python train.py --n_layer=8 --norm_place="pre" --positions="rope" --rope_base=482000.0 --attn_scale=0.154 --parallel_block=false --extras=["some layers without attention", "local attention windows", "capped logits"] --init_std_o=0.0 --init_std_up=0.053 --init_std_down=0.0 --decay_fraction=1.0
Each number is 200 + 40 x the weight over its row's rms, rounded and kept within 0 to 999. Layers, rows and columns count from 0. The size before them is the row's rms in percent of the matrix's.

# layer 2 MLP up, 768x192, rms 0.112, rows 691-727, columns 96-191
098,242,251,263,230,231,233,204,245,153,271,248,174,272,166,205,212,170,155,251,185,255,220,234,178,148,262,168,224,138,172,264,201,157,163,234,202,199,229,169,212,251,159,166,239,187,193,208,193,256,256,220,125,101,205,128,152,165,245,214,241,249,213,186,244,243,189,242,186,125,187,190,233,255,118,216,220,200,163,183,181,223,182,168,146,222,151,151,198,169,226,199,159,263,132,185,224
092,223,200,183,168,199,167,283,205,161,208,262,174,159,183,138,169,157,159,303,198,204,186,155,200,266,242,136,200,246,141,222,195,242,209,219,171,214,264,194,219,280,200,174,195,120,164,183,190,256,209,195,244,152,206,197,184,215,208,189,194,199,144,180,119,136,197,214,289,141,196,224,197,163,170,182,203,102,230,226,146,211,222,214,258,172,190,150,240,212,190,159,170,164,160,152,208
108,214,121,261,110,179,190,227,167,205,226,181,222,183,244,209,183,220,253,252,270,185,178,227,204,184,212,202,205,192,178,207,270,203,277,296,191,218,279,120,224,141,198,198,170,209,144,214,173,196,296,203,225,244,188,166,252,150,218,225,231,227,85,276,208,253,225,146,211,179,186,230,213,112,187,170,264,184,210,232,165,234,213,249,261,200,175,249,204,209,157,183,170,207,173,216,167
116,220,165,277,205,191,151,198,190,192,171,80,149,247,130,158,197,190,171,239,243,225,200,233,249,214,234,164,182,211,148,193,172,192,278,200,204,236,260,210,157,222,151,131,197,158,225,165,263,202,173,230,196,193,303,210,191,180,206,209,167,189,159,293,110,232,166,227,244,170,162,202,204,193,209,197,204,225,213,227,127,248,259,205,233,187,145,221,267,258,236,189,129,240,190,203,153
090,246,171,260,242,155,199,228,245,209,290,172,191,204,171,123,221,158,154,224,207,307,233,205,187,207,225,209,240,132,240,122,229,186,180,193,217,201,193,201,235,240,154,248,258,138,199,164,233,199,194,246,230,187,216,182,180,234,177,117,220,188,173,185,198,185,234,226,223,136,177,244,259,222,241,199,216,127,118,249,210,218,145,206,221,193,158,146,220,242,238,181,259,218,166,222,235
107,249,191,262,140,159,170,191,183,194,187,158,178,179,211,232,250,139,259,201,212,161,201,209,230,212,206,178,181,189,209,252,131,176,169,233,213,245,195,245,161,321,127,221,187,246,165,227,252,189,247,186,155,203,264,188,211,126,143,249,177,188,191,153,140,209,177,225,196,115,180,183,187,228,205,191,279,244,222,236,261,203,171,230,177,144,183,217,215,255,222,218,198,198,136,190,163
103,234,229,222,200,196,260,208,182,210,240,188,223,139,271,224,233,189,232,211,206,236,171,225,222,276,201,199,185,260,223,217,171,245,103,212,207,232,240,225,196,196,179,179,193,170,245,242,175,212,287,163,170,241,211,181,239,133,146,223,264,203,198,209,191,139,149,204,218,245,200,310,232,247,220,169,197,162,164,217,137,148,200,292,136,180,229,180,191,196,157,272,162,215,261,205,228
093,236,167,181,206,218,217,146,235,204,237,243,133,219,242,116,208,163,203,240,135,257,244,258,226,199,204,247,152,199,233,203,185,211,189,221,219,237,179,214,189,218,139,176,164,217,157,262,196,184,140,163,205,191,217,222,231,208,93,171,200,239,115,178,99,206,189,238,167,234,156,178,208,185,169,189,167,132,180,188,240,197,228,199,153,150,186,264,222,275,257,184,179,146,241,219,196
110,222,248,252,260,168,247,179,183,186,157,127,195,188,126,223,180,155,233,209,292,240,213,215,208,237,169,258,221,92,223,167,211,205,182,186,205,227,176,258,173,161,155,203,264,224,247,181,165,200,160,164,181,229,208,190,194,162,108,202,234,195,183,267,174,225,176,214,245,269,150,257,244,235,202,236,219,209,164,244,143,170,136,194,186,153,224,217,192,226,135,228,158,270,197,262,181
100,200,161,215,156,182,58,138,213,214,209,172,259,190,185,148,151,266,188,191,259,184,166,196,183,245,221,154,236,220,208,187,233,201,241,233,176,236,172,148,178,192,216,211,162,174,169,278,270,255,226,148,210,194,254,248,234,176,147,158,207,221,133,145,125,201,225,244,232,204,225,266,149,238,244,213,178,199,208,185,152,259,189,237,302,256,200,183,241,232,145,277,147,219,127,198,208
107,161,226,209,184,135,158,159,184,110,192,232,242,169,176,107,173,138,168,196,174,177,284,161,276,212,205,204,237,203,212,155,212,206,135,133,110,220,179,221,204,243,148,180,244,191,189,229,255,177,144,194,179,239,225,147,228,216,220,172,107,199,193,267,215,202,163,201,200,206,208,238,177,251,135,159,200,163,228,197,207,191,149,289,186,228,179,219,210,198,186,182,205,150,262,177,200
104,229,194,261,175,126,189,257,195,196,266,247,231,223,142,193,225,224,180,178,235,195,238,247,215,180,228,151,254,181,233,147,236,232,102,145,170,235,198,189,234,235,128,237,189,222,148,201,276,174,196,208,211,234,264,217,200,180,164,252,264,242,192,195,119,234,180,237,199,151,189,315,245,197,171,152,218,204,161,190,210,237,225,218,294,238,229,250,255,236,138,222,279,256,192,293,222
110,188,166,303,201,216,178,180,252,188,197,210,162,208,182,172,119,175,129,215,303,235,145,294,160,171,263,145,185,117,192,222,249,225,292,229,185,220,135,213,147,200,240,102,201,206,220,220,134,184,218,227,224,224,181,200,149,165,123,209,155,275,193,220,201,271,290,258,242,197,195,203,211,117,162,174,220,180,222,208,170,213,180,254,264,259,179,172,226,197,209,226,134,251,166,220,170
102,114,225,177,180,145,143,206,272,248,250,172,135,258,144,162,215,187,147,239,202,192,306,193,173,220,194,182,158,168,293,234,195,148,248,230,191,223,198,129,211,182,100,208,228,210,222,158,98,179,146,188,194,177,223,187,237,105,184,182,170,199,195,213,182,249,171,213,235,109,208,216,197,244,190,217,205,90,194,259,250,215,179,164,204,201,190,166,295,136,189,242,166,170,179,159,166
099,214,135,196,108,178,268,165,219,162,231,133,202,158,212,166,245,200,233,204,236,230,240,179,177,287,170,237,181,251,235,180,105,213,207,176,232,237,264,114,199,180,178,185,209,226,160,171,224,132,242,168,233,224,270,192,147,168,289,223,218,267,190,234,214,192,176,154,183,198,199,285,181,188,186,171,205,229,113,258,195,277,168,169,161,206,227,187,190,198,187,166,206,279,285,208,269
104,226,175,241,175,193,130,293,155,187,179,172,215,232,129,226,184,202,248,180,210,196,237,242,225,250,240,205,118,235,162,246,211,188,259,218,218,202,192,218,155,214,246,192,205,211,180,183,182,264,236,170,169,188,215,172,172,198,212,233,119,286,178,114,282,225,197,167,235,186,217,242,213,191,176,226,265,147,149,241,200,192,179,222,172,210,174,327,234,150,231,278,167,160,226,213,186
088,207,164,273,201,162,259,158,175,195,170,170,188,130,167,233,211,201,131,217,224,253,237,238,252,219,253,273,173,123,214,176,201,146,203,156,146,205,247,252,194,258,183,123,280,156,238,204,227,285,195,199,196,210,190,141,172,163,94,227,129,230,203,217,216,217,142,149,214,181,217,194,204,219,210,135,242,182,204,196,274,243,158,214,226,214,141,180,193,157,153,223,240,119,245,218,234
105,234,195,256,159,128,196,233,119,169,260,164,118,217,278,164,223,192,204,194,197,194,217,167,200,165,206,196,262,192,137,216,206,195,181,174,208,245,257,177,239,140,207,195,161,236,218,247,174,208,242,124,198,171,231,195,147,191,173,149,180,142,128,134,208,218,231,227,233,196,148,194,202,258,183,231,207,192,139,238,238,223,244,250,115,194,210,232,202,150,195,216,235,203,141,245,182
094,208,190,293,180,222,242,163,206,147,277,132,233,198,205,180,234,152,187,222,177,199,165,223,166,212,197,139,174,185,140,152,192,171,257,236,267,243,252,240,185,249,274,257,184,178,208,279,205,244,284,206,233,214,185,155,202,140,141,215,162,237,200,231,158,186,257,163,217,249,254,217,171,196,133,78,219,214,209,210,255,275,132,209,154,225,257,249,181,221,236,203,226,115,196,195,229
090,149,194,168,220,246,186,220,126,157,181,191,227,237,215,202,223,158,148,222,178,193,222,189,158,201,226,253,223,192,245,187,232,190,322,263,177,179,226,162,206,293,233,242,195,193,95,248,231,170,130,175,172,112,233,209,203,145,167,201,215,174,161,166,189,196,186,157,251,69,150,221,183,170,223,113,252,193,233,227,174,276,199,193,283,176,229,239,236,206,160,232,141,209,224,192,169
100,224,165,176,182,183,225,213,206,177,242,208,178,234,245,187,192,174,183,227,203,265,158,265,222,189,297,217,177,140,150,169,236,183,183,187,190,263,173,244,184,257,257,201,183,192,226,180,96,147,174,188,222,150,200,185,192,95,195,205,292,155,200,216,251,190,243,172,193,182,178,172,208,237,253,160,241,128,247,207,198,179,125,278,191,228,124,194,196,201,229,195,170,194,256,178,92
100,192,194,325,143,238,210,211,171,151,175,250,150,171,156,183,207,231,219,221,226,197,260,216,231,218,175,218,149,125,243,94,235,165,201,211,244,216,250,179,194,223,141,186,183,191,148,183,174,193,224,208,218,165,163,163,151,195,222,261,138,156,177,160,267,156,195,241,186,234,163,197,179,236,154,213,186,239,158,247,212,253,218,162,205,152,155,210,244,254,209,178,215,248,214,282,169
098,249,210,198,191,177,180,204,158,104,169,215,156,227,175,232,167,177,202,232,234,178,270,180,250,227,179,191,214,141,212,192,229,179,169,196,155,247,246,179,215,222,128,201,173,187,226,184,178,212,210,172,232,142,175,149,199,161,241,163,231,222,195,214,199,138,262,196,219,250,208,257,219,211,163,177,232,158,164,233,231,261,195,288,196,232,262,148,191,177,239,194,132,191,209,304,238
105,134,171,162,194,119,124,199,202,139,226,152,165,190,150,235,212,131,223,289,218,165,161,198,218,170,226,257,241,162,195,193,156,269,245,200,186,226,268,208,195,192,186,149,161,259,137,173,158,215,281,183,278,194,219,191,201,79,176,220,169,218,127,200,173,245,294,198,193,164,205,201,202,232,129,157,231,161,174,217,208,223,162,272,159,246,247,203,241,253,174,249,234,186,241,153,121
099,212,143,196,96,113,223,204,151,147,204,267,204,250,265,187,236,140,256,231,224,241,237,184,250,135,234,168,249,149,174,120,237,283,173,175,181,220,200,229,143,205,225,145,165,168,186,175,174,234,215,175,155,252,217,128,180,159,143,175,260,203,247,276,207,244,219,177,201,212,203,184,242,162,249,72,280,167,141,193,200,190,120,224,207,235,206,248,210,229,236,222,235,170,154,202,126
099,185,167,285,149,261,218,212,198,191,174,135,170,159,194,159,194,217,168,157,206,242,188,171,193,229,214,189,146,170,159,160,274,182,244,240,245,216,194,184,227,209,252,158,133,160,220,284,131,230,278,179,235,159,177,218,208,167,172,160,189,249,158,96,177,268,256,165,217,236,177,248,184,247,59,166,180,191,186,169,246,265,161,167,170,149,164,195,221,177,216,206,257,206,183,216,190
099,203,187,182,154,220,140,292,201,159,301,139,136,250,205,189,179,204,242,183,167,196,257,187,222,179,182,182,218,141,188,254,139,212,190,160,192,287,200,175,163,159,273,214,281,149,213,203,133,173,203,158,236,248,266,140,188,155,165,112,157,172,219,137,252,218,185,195,212,128,122,202,132,177,244,195,255,110,191,208,233,160,196,211,138,164,224,204,237,217,197,140,148,243,225,189,179
094,183,197,178,205,208,253,152,244,226,174,167,212,283,231,157,112,231,165,263,213,227,206,248,223,161,127,164,177,194,184,197,175,165,185,285,225,223,141,108,221,139,191,226,207,254,248,269,192,230,212,92,184,99,159,175,177,156,258,150,212,190,214,141,152,159,182,252,201,253,97,296,168,169,190,156,230,271,172,179,188,224,247,238,245,212,243,203,235,169,214,194,258,205,170,180,175
098,257,258,229,232,203,199,231,227,218,197,193,178,202,234,187,200,197,201,198,237,213,195,226,174,270,203,194,82,206,206,180,263,228,221,182,139,215,187,221,220,233,222,178,262,254,254,258,150,196,159,172,233,160,136,131,179,221,113,103,272,199,242,226,220,173,206,272,223,158,178,147,198,184,182,196,175,199,200,233,253,150,178,278,205,205,197,148,243,232,204,190,165,204,149,189,231
096,172,172,215,208,176,170,220,216,202,176,262,228,155,188,129,233,207,218,323,199,224,165,249,257,228,219,192,195,218,158,93,244,238,213,221,132,229,181,171,197,209,237,190,239,201,223,195,178,205,221,222,165,151,222,153,197,183,114,155,179,160,184,176,173,216,228,264,227,160,167,233,93,176,202,118,240,146,154,236,167,188,172,289,274,129,169,166,222,262,267,212,160,239,193,217,176
092,224,202,213,224,181,279,189,201,254,187,204,154,190,284,218,269,231,174,297,284,187,233,216,203,169,140,178,187,199,223,263,290,221,200,158,221,175,219,201,224,230,137,251,207,185,149,235,226,201,282,236,264,210,242,189,235,227,199,154,200,246,153,230,201,248,197,201,171,187,148,227,244,92,244,153,190,188,218,217,231,186,180,194,205,215,225,180,233,197,216,221,185,204,210,217,148
102,175,163,229,190,194,180,271,249,195,273,152,234,175,186,147,220,193,233,274,173,154,180,274,166,262,209,138,186,184,181,244,212,213,210,163,137,209,140,179,225,166,209,215,78,209,214,194,200,201,261,157,254,103,252,173,237,228,157,127,96,234,127,201,201,193,168,256,223,172,194,250,123,221,214,175,174,209,199,215,113,228,265,183,203,215,194,231,191,180,187,205,182,179,224,105,187
106,146,254,233,180,190,169,198,251,112,218,234,215,313,165,162,216,205,210,234,145,202,206,208,208,218,206,220,122,228,185,240,175,247,209,211,202,212,237,136,199,224,217,223,200,160,147,129,209,131,229,203,203,183,225,171,169,164,207,243,174,197,200,215,234,225,174,134,220,149,102,266,158,148,157,190,189,218,176,186,175,292,200,192,220,198,167,161,227,171,249,241,201,149,177,202,190
102,203,258,230,231,183,219,202,281,264,189,187,232,169,225,157,237,227,191,222,161,239,200,214,187,203,271,160,125,236,220,150,232,146,130,268,204,224,155,166,277,246,232,161,245,246,218,221,192,248,257,180,157,182,176,125,179,193,206,149,181,190,252,210,167,235,229,203,204,128,150,154,191,187,124,251,236,130,166,169,161,182,157,232,217,223,188,206,232,213,251,235,153,194,117,200,208
113,214,206,230,181,122,151,166,167,163,232,209,181,264,202,164,135,217,170,319,269,237,204,241,195,210,237,144,157,167,198,142,302,175,223,245,213,282,171,253,176,273,194,244,225,242,144,157,208,194,172,203,165,181,205,204,129,208,197,194,222,193,178,149,227,244,199,210,219,151,169,176,205,138,134,187,310,242,163,282,231,235,191,184,177,211,234,144,234,245,256,239,206,258,192,239,92
112,134,229,240,186,224,153,180,177,202,237,216,234,134,232,198,252,160,231,187,221,204,165,224,186,169,229,188,241,176,159,165,315,232,142,248,233,252,235,186,173,228,198,116,260,145,206,214,192,225,121,164,179,245,207,129,145,170,220,161,202,142,242,170,164,194,181,204,190,185,153,231,154,157,240,184,213,191,205,153,104,154,217,229,170,185,205,158,203,148,199,146,186,194,203,191,186
102,162,228,227,166,168,285,249,165,183,199,207,223,225,212,218,180,186,199,214,212,211,195,128,271,169,254,195,179,210,172,143,224,179,211,261,194,179,169,238,189,183,147,160,119,191,157,226,219,243,240,191,153,211,192,174,217,237,181,208,154,193,117,220,208,195,202,226,232,191,138,212,187,210,184,111,252,147,223,195,168,240,222,233,229,178,199,115,217,163,195,273,214,145,108,211,182
# layer 2 MLP down (transposed), 768x192, rms 0.106, rows 691-726, columns 96-191
098,173,214,156,190,170,192,161,267,179,170,243,193,235,197,178,242,179,177,208,189,230,184,233,201,217,191,190,224,166,173,275,156,272,216,213,178,213,238,201,242,215,177,214,225,255,246,265,182,254,239,218,253,218,120,231,206,194,180,238,197,279,197,204,202,200,135,270,197,196,192,124,189,219,236,158,168,204,215,136,147,78,167,171,226,261,140,159,151,194,244,162,263,195,226,203,184
098,141,197,236,182,188,141,253,204,211,157,211,131,183,261,209,162,159,192,217,215,237,135,101,213,151,248,79,184,183,206,249,176,178,164,163,182,201,219,173,173,230,163,163,170,176,173,196,183,194,205,243,202,224,160,326,213,169,160,199,203,207,270,173,115,182,214,251,142,220,279,113,235,198,181,201,86,265,202,206,185,208,189,246,197,186,204,213,173,159,223,218,229,165,110,159,244
110,291,143,232,182,210,221,162,227,161,221,153,179,191,208,215,196,315,134,233,202,192,176,211,139,190,191,253,174,189,231,220,240,164,179,196,257,223,257,186,242,181,167,103,163,178,167,161,207,143,185,246,226,117,237,210,160,225,206,250,251,158,217,244,247,257,196,144,242,191,176,285,210,216,159,185,216,273,183,215,257,165,201,195,203,238,189,196,284,162,149,250,151,175,167,172,157
111,233,181,232,204,141,150,221,214,233,171,226,153,241,177,187,224,172,159,165,184,142,188,192,214,164,228,213,190,168,196,293,203,135,160,220,219,162,229,193,234,199,158,231,132,202,168,147,164,161,174,184,197,155,206,291,185,202,186,242,200,197,231,193,200,203,152,210,138,136,166,188,186,157,216,149,151,161,155,252,194,219,264,341,162,166,184,219,212,205,176,208,102,246,163,152,221
092,302,169,181,271,220,175,235,238,225,212,207,154,186,250,191,221,190,187,146,205,207,263,183,132,198,141,154,241,146,212,201,117,150,187,181,253,157,155,226,204,197,128,227,178,225,180,191,210,142,174,181,225,227,201,191,200,121,174,121,197,202,154,184,320,213,183,226,152,191,227,185,204,204,157,210,215,177,213,167,203,154,211,157,191,261,219,231,173,190,158,180,207,238,182,156,217
110,214,181,263,217,234,191,175,194,198,209,263,228,176,243,157,197,275,105,224,172,208,207,140,263,181,204,170,210,250,235,205,140,193,129,173,262,157,199,190,179,148,183,198,194,171,273,272,192,201,240,226,187,107,200,188,232,175,139,92,185,215,169,188,177,292,262,232,278,222,168,189,212,164,141,282,164,204,239,240,195,211,220,259,184,168,219,183,193,226,235,247,207,137,275,132,172
103,157,170,172,153,168,259,223,197,211,198,174,148,226,197,173,163,234,151,228,255,153,212,231,143,201,198,175,186,209,190,238,266,154,241,169,207,163,267,152,157,256,245,181,171,238,298,199,219,220,148,203,199,155,197,143,222,203,224,242,199,162,168,182,140,142,170,123,145,239,226,204,186,197,210,223,230,143,234,165,230,218,228,231,161,216,246,186,158,154,197,262,147,256,196,131,283
097,238,167,191,162,198,184,193,240,211,217,241,128,251,162,188,253,241,240,279,164,254,110,200,187,223,179,164,213,205,219,239,164,215,220,213,244,195,259,182,184,184,245,226,217,240,232,145,194,142,166,143,184,138,255,253,272,223,231,144,228,155,195,210,187,214,256,164,171,300,202,184,213,187,217,202,213,108,211,149,192,155,268,184,249,246,219,227,199,116,226,186,271,160,181,242,193
107,288,190,167,186,174,207,206,266,260,256,223,122,250,197,229,234,240,286,190,154,212,158,210,194,219,215,254,150,185,213,241,198,193,232,277,159,149,146,174,162,190,206,270,178,266,227,231,189,159,143,199,140,208,206,219,186,204,296,223,135,150,191,204,166,203,239,134,127,214,189,172,139,248,209,171,199,174,195,241,196,224,220,168,186,222,117,253,152,267,210,128,126,245,218,237,221
100,168,266,211,240,152,179,234,170,231,202,174,188,203,251,249,109,106,94,237,161,157,168,169,198,181,190,205,245,221,194,190,199,154,115,211,169,180,168,188,255,184,221,266,210,165,212,223,239,145,156,177,283,183,225,227,210,271,232,223,176,199,235,206,224,253,249,204,151,233,251,211,207,200,251,208,196,173,184,267,201,272,146,138,164,187,152,164,234,170,172,141,284,228,195,262,223
105,237,171,180,185,180,161,162,244,256,143,120,79,225,264,233,284,206,201,140,181,173,217,190,144,175,185,152,190,165,211,235,145,191,248,186,185,176,195,189,148,184,221,164,226,166,146,148,290,210,210,186,212,153,218,187,158,201,176,168,237,263,203,145,228,248,212,252,250,208,212,203,233,161,193,188,155,167,142,226,204,274,145,233,207,182,205,219,239,194,201,230,114,173,156,241,197
110,298,135,256,222,286,203,178,218,242,198,192,229,257,164,162,239,187,145,237,204,188,144,251,186,175,174,171,211,214,200,240,214,133,201,169,158,177,220,238,224,192,167,255,160,198,144,219,274,302,199,145,209,148,138,179,151,124,235,262,204,226,195,178,198,205,227,139,213,138,176,217,220,158,136,151,143,195,194,185,238,221,169,175,243,188,169,243,225,159,238,107,220,191,262,281,233
111,186,193,171,203,237,221,180,239,184,201,184,188,104,222,178,154,182,138,222,174,209,150,145,186,220,239,154,206,179,186,173,220,219,218,248,246,194,157,168,257,248,139,209,166,256,194,118,223,196,172,245,152,250,162,302,146,178,127,242,223,204,182,202,153,242,174,169,186,239,232,206,195,162,193,224,127,248,212,153,196,212,178,174,237,255,111,236,239,172,142,198,220,253,230,240,225
103,230,271,203,181,134,209,218,236,258,205,140,246,249,232,185,236,254,211,211,129,228,201,164,216,165,158,210,223,200,180,252,118,212,206,227,125,189,235,172,225,201,262,239,126,255,196,291,192,151,192,127,129,167,217,231,237,216,156,124,163,145,179,168,198,281,179,212,237,151,278,212,207,222,177,189,127,199,206,226,256,223,227,122,238,152,265,216,189,210,162,264,183,190,223,137,180
097,200,212,219,196,284,152,189,216,304,153,196,243,114,226,215,173,217,218,285,186,214,163,129,237,270,186,260,214,215,204,208,219,228,134,221,211,227,261,236,197,201,192,208,216,187,232,246,195,224,215,221,212,235,112,217,181,214,180,245,278,238,224,203,247,198,173,255,195,251,217,213,253,183,221,240,202,247,188,219,178,172,239,250,180,184,253,224,252,182,240,215,124,275,183,192,154
102,234,187,159,142,176,199,202,162,142,234,143,175,169,91,174,258,205,175,185,125,232,136,225,247,257,233,151,136,199,197,257,203,232,241,150,233,204,167,204,98,236,259,224,164,179,226,227,221,127,214,194,185,157,181,155,153,237,152,247,212,200,174,215,228,175,210,130,152,217,213,230,220,190,236,175,232,225,178,206,237,202,216,171,191,213,147,248,171,239,205,177,322,185,191,185,178
088,306,194,154,193,195,201,288,241,254,201,220,192,179,212,183,274,137,146,247,235,99,234,215,209,217,197,183,245,178,252,213,227,204,246,204,175,208,238,280,223,241,160,209,230,284,162,209,183,235,199,180,147,170,175,190,169,215,205,209,235,290,186,134,234,225,125,223,192,238,197,186,220,209,181,227,188,194,178,135,178,238,210,208,139,173,177,197,152,225,235,132,111,140,247,190,218
104,257,156,204,233,247,137,148,136,319,224,195,198,191,209,269,165,198,187,196,244,232,157,138,198,208,252,195,156,151,238,202,235,162,138,155,239,189,142,184,196,173,208,160,210,200,180,216,236,141,218,227,181,220,190,174,202,176,261,133,252,198,138,224,204,243,268,187,148,196,247,223,224,224,233,260,190,233,247,201,209,180,262,251,225,249,156,231,252,150,184,248,254,206,208,136,153
095,199,193,214,121,235,219,233,260,158,194,160,242,222,170,206,118,178,150,206,194,229,210,195,207,255,153,279,247,123,229,241,234,197,235,199,336,200,191,179,168,228,238,161,182,252,261,171,133,189,190,226,215,226,182,259,213,144,197,212,179,128,102,174,186,211,173,214,192,246,167,275,226,147,161,176,209,185,250,218,188,232,213,156,209,174,250,142,191,222,258,214,213,206,186,237,255
092,148,195,209,208,174,186,183,228,167,223,247,200,240,135,262,261,255,129,176,205,219,182,284,183,158,230,190,199,248,238,189,209,159,185,201,160,208,257,231,173,286,177,246,161,196,179,110,232,126,237,195,169,150,201,251,280,229,189,166,245,241,295,257,188,192,194,258,182,205,158,164,165,221,219,170,198,141,197,233,151,147,270,249,215,142,204,270,247,144,216,236,232,134,151,219,152
100,208,215,184,262,197,220,152,167,121,204,190,176,206,204,215,157,225,184,213,242,166,194,166,171,145,202,169,211,209,161,172,118,129,134,252,186,181,191,202,224,268,214,180,144,177,210,131,255,207,244,189,245,108,178,199,181,145,176,238,202,187,225,220,260,205,233,171,182,189,224,244,180,188,127,185,146,165,243,222,215,187,179,253,177,222,219,231,217,169,213,257,199,239,183,235,127
102,167,282,204,131,212,206,200,158,242,180,171,175,209,221,199,276,140,183,227,217,184,188,234,246,207,225,221,124,192,233,186,218,208,191,141,216,183,269,213,197,241,146,225,182,196,224,231,184,206,179,223,216,186,136,172,171,262,138,269,230,214,168,115,196,230,179,220,165,245,199,86,208,143,251,133,135,216,243,277,146,223,197,227,215,170,219,289,189,118,175,179,213,260,239,239,150
100,206,230,209,255,174,221,275,258,190,248,227,207,212,251,163,258,185,194,198,280,111,202,198,183,182,252,196,201,278,203,223,254,83,172,169,218,176,223,241,169,182,187,203,225,224,144,167,234,281,220,211,180,168,149,161,187,198,198,185,260,237,321,209,213,180,220,86,211,246,161,210,158,171,202,232,241,196,253,163,177,158,249,231,255,203,193,167,197,217,237,182,148,129,183,157,209
104,220,154,235,187,123,247,186,205,164,166,260,104,183,192,192,231,254,191,213,152,175,156,164,237,155,242,188,242,189,155,247,166,204,158,195,228,212,166,182,202,229,283,204,154,229,193,108,165,192,184,193,195,153,217,246,242,193,256,150,152,235,216,141,281,161,222,148,199,230,220,237,185,169,188,237,165,168,234,222,180,208,166,152,207,161,149,250,255,229,271,184,198,142,188,173,182
099,216,158,205,254,246,179,201,119,199,152,267,174,223,275,225,195,203,203,181,224,186,268,164,142,151,226,167,222,218,236,189,182,189,215,202,236,237,216,147,228,196,196,148,167,216,220,216,254,167,230,178,275,211,210,254,188,208,122,204,206,248,278,235,194,168,205,227,236,169,188,234,195,182,163,199,215,290,220,175,224,199,184,200,208,207,267,303,239,235,227,212,129,201,177,186,198
099,209,207,210,219,189,161,223,232,212,235,168,157,202,225,209,208,141,157,135,174,269,213,172,109,241,202,234,175,234,136,197,248,185,216,215,181,174,98,198,176,170,99,279,206,172,179,240,210,179,179,161,227,188,104,265,158,219,242,243,250,132,220,235,198,125,237,236,160,182,192,204,222,195,186,156,281,206,211,134,197,240,252,182,247,177,225,219,253,228,281,175,218,235,211,129,210
101,208,180,235,173,172,154,208,182,271,143,201,137,212,222,182,279,232,188,126,214,238,208,184,227,228,235,240,242,208,190,140,190,174,237,126,218,183,223,213,277,150,144,218,173,193,180,205,228,176,152,146,199,235,229,277,215,205,189,175,135,167,266,167,193,172,153,187,212,227,246,152,154,218,188,171,201,213,187,158,175,143,190,177,196,217,132,243,146,207,170,171,192,174,179,220,259
096,208,245,226,277,262,208,169,220,170,182,174,207,188,209,183,203,180,178,172,191,227,157,132,214,206,205,165,187,181,145,190,196,246,100,188,232,228,162,216,120,167,314,185,213,171,211,234,219,237,177,192,213,170,182,219,248,205,227,201,178,153,235,180,197,216,240,175,203,174,191,147,190,124,163,127,167,233,244,200,210,179,157,280,206,188,184,212,230,249,235,149,236,133,215,207,187
101,231,210,251,147,242,184,217,173,218,155,153,196,154,115,182,237,213,173,172,214,243,139,168,198,245,209,197,225,219,172,264,214,141,197,161,288,213,238,160,225,200,189,236,254,197,261,236,241,215,130,178,264,285,164,230,212,224,266,190,225,161,247,240,252,178,252,171,156,202,208,237,252,186,151,271,112,206,185,172,297,201,209,231,195,213,166,115,137,190,288,245,139,182,285,235,238
100,208,169,180,187,190,171,184,212,206,195,241,221,256,184,166,173,238,184,231,119,225,195,169,223,166,201,238,195,168,132,192,109,237,88,207,210,230,245,250,249,280,202,260,190,288,194,186,162,231,182,270,154,201,211,201,232,100,199,155,215,182,287,222,188,206,187,205,204,208,214,219,187,201,160,209,258,238,263,209,291,215,195,142,186,156,231,147,171,144,216,205,325,174,201,281,279
096,263,129,228,254,172,182,154,194,252,155,221,90,270,189,172,310,313,222,221,156,218,78,232,187,238,169,165,260,190,227,201,184,190,246,211,212,211,195,171,199,216,208,256,208,177,228,227,298,204,267,260,199,212,189,176,184,288,244,235,196,213,207,223,256,164,217,193,229,263,197,202,237,195,205,219,195,199,193,221,155,214,192,225,249,168,201,260,224,207,125,198,167,192,253,238,222
104,230,151,273,166,181,181,182,159,212,215,220,272,185,214,211,188,251,186,215,219,99,272,214,157,162,174,149,259,183,209,150,137,254,153,150,126,172,194,251,294,119,246,204,226,171,164,182,168,166,202,190,141,156,162,137,210,168,182,166,217,218,132,155,288,187,187,222,205,201,245,211,100,236,242,170,149,184,188,254,170,212,218,220,205,244,187,244,141,244,216,184,177,176,229,190,163
102,160,175,226,198,152,218,233,197,246,142,179,216,177,182,188,127,164,225,118,208,297,187,198,236,247,167,183,138,198,147,307,204,230,166,199,178,262,187,206,177,211,198,238,206,171,168,153,196,243,199,233,268,202,102,228,198,211,166,176,187,247,231,121,228,230,133,233,137,130,204,196,236,211,187,200,162,208,233,230,175,159,219,265,135,157,74,183,186,184,236,230,259,171,278,201,240
102,223,191,185,166,202,201,161,182,215,197,149,214,210,193,236,269,176,210,248,207,235,164,210,233,254,150,178,147,254,219,241,156,203,177,155,162,206,208,152,229,207,228,225,255,176,215,178,208,254,236,193,242,182,251,237,180,211,252,156,258,170,193,182,197,191,240,103,59,196,233,210,172,252,223,298,185,221,193,144,162,224,180,247,248,289,285,187,228,169,221,181,247,181,182,221,143
119,224,172,261,162,208,189,178,235,203,235,217,170,333,264,229,116,282,258,218,250,161,147,200,204,217,223,141,249,209,234,234,193,217,211,197,221,156,193,173,166,186,218,187,199,238,211,176,199,179,232,151,177,228,272,194,249,185,181,252,158,252,227,214,201,201,205,195,227,171,163,153,178,179,178,226,142,193,190,206,184,261,156,269,274,251,239,219,214,206,261,227,153,174,174,245,180
111,223,207,186,219,193,235,157,222,165,223,185,172,254,178,148,260,247,201,159,112,203,137,189,183,185,198,159,217,306,134,175,143,221,243,187,249,210,200,206,225,163,223,256,247,281,223,240,219,210,227,198,180,188,231,236,151,230,246,293,170,233,185,231,215,153,127,163,197,222,230,254,127,268,261,281,208,170,109,147,170,226,190,187,272,188,213,173,237,260,194,159,171,187,218,164,295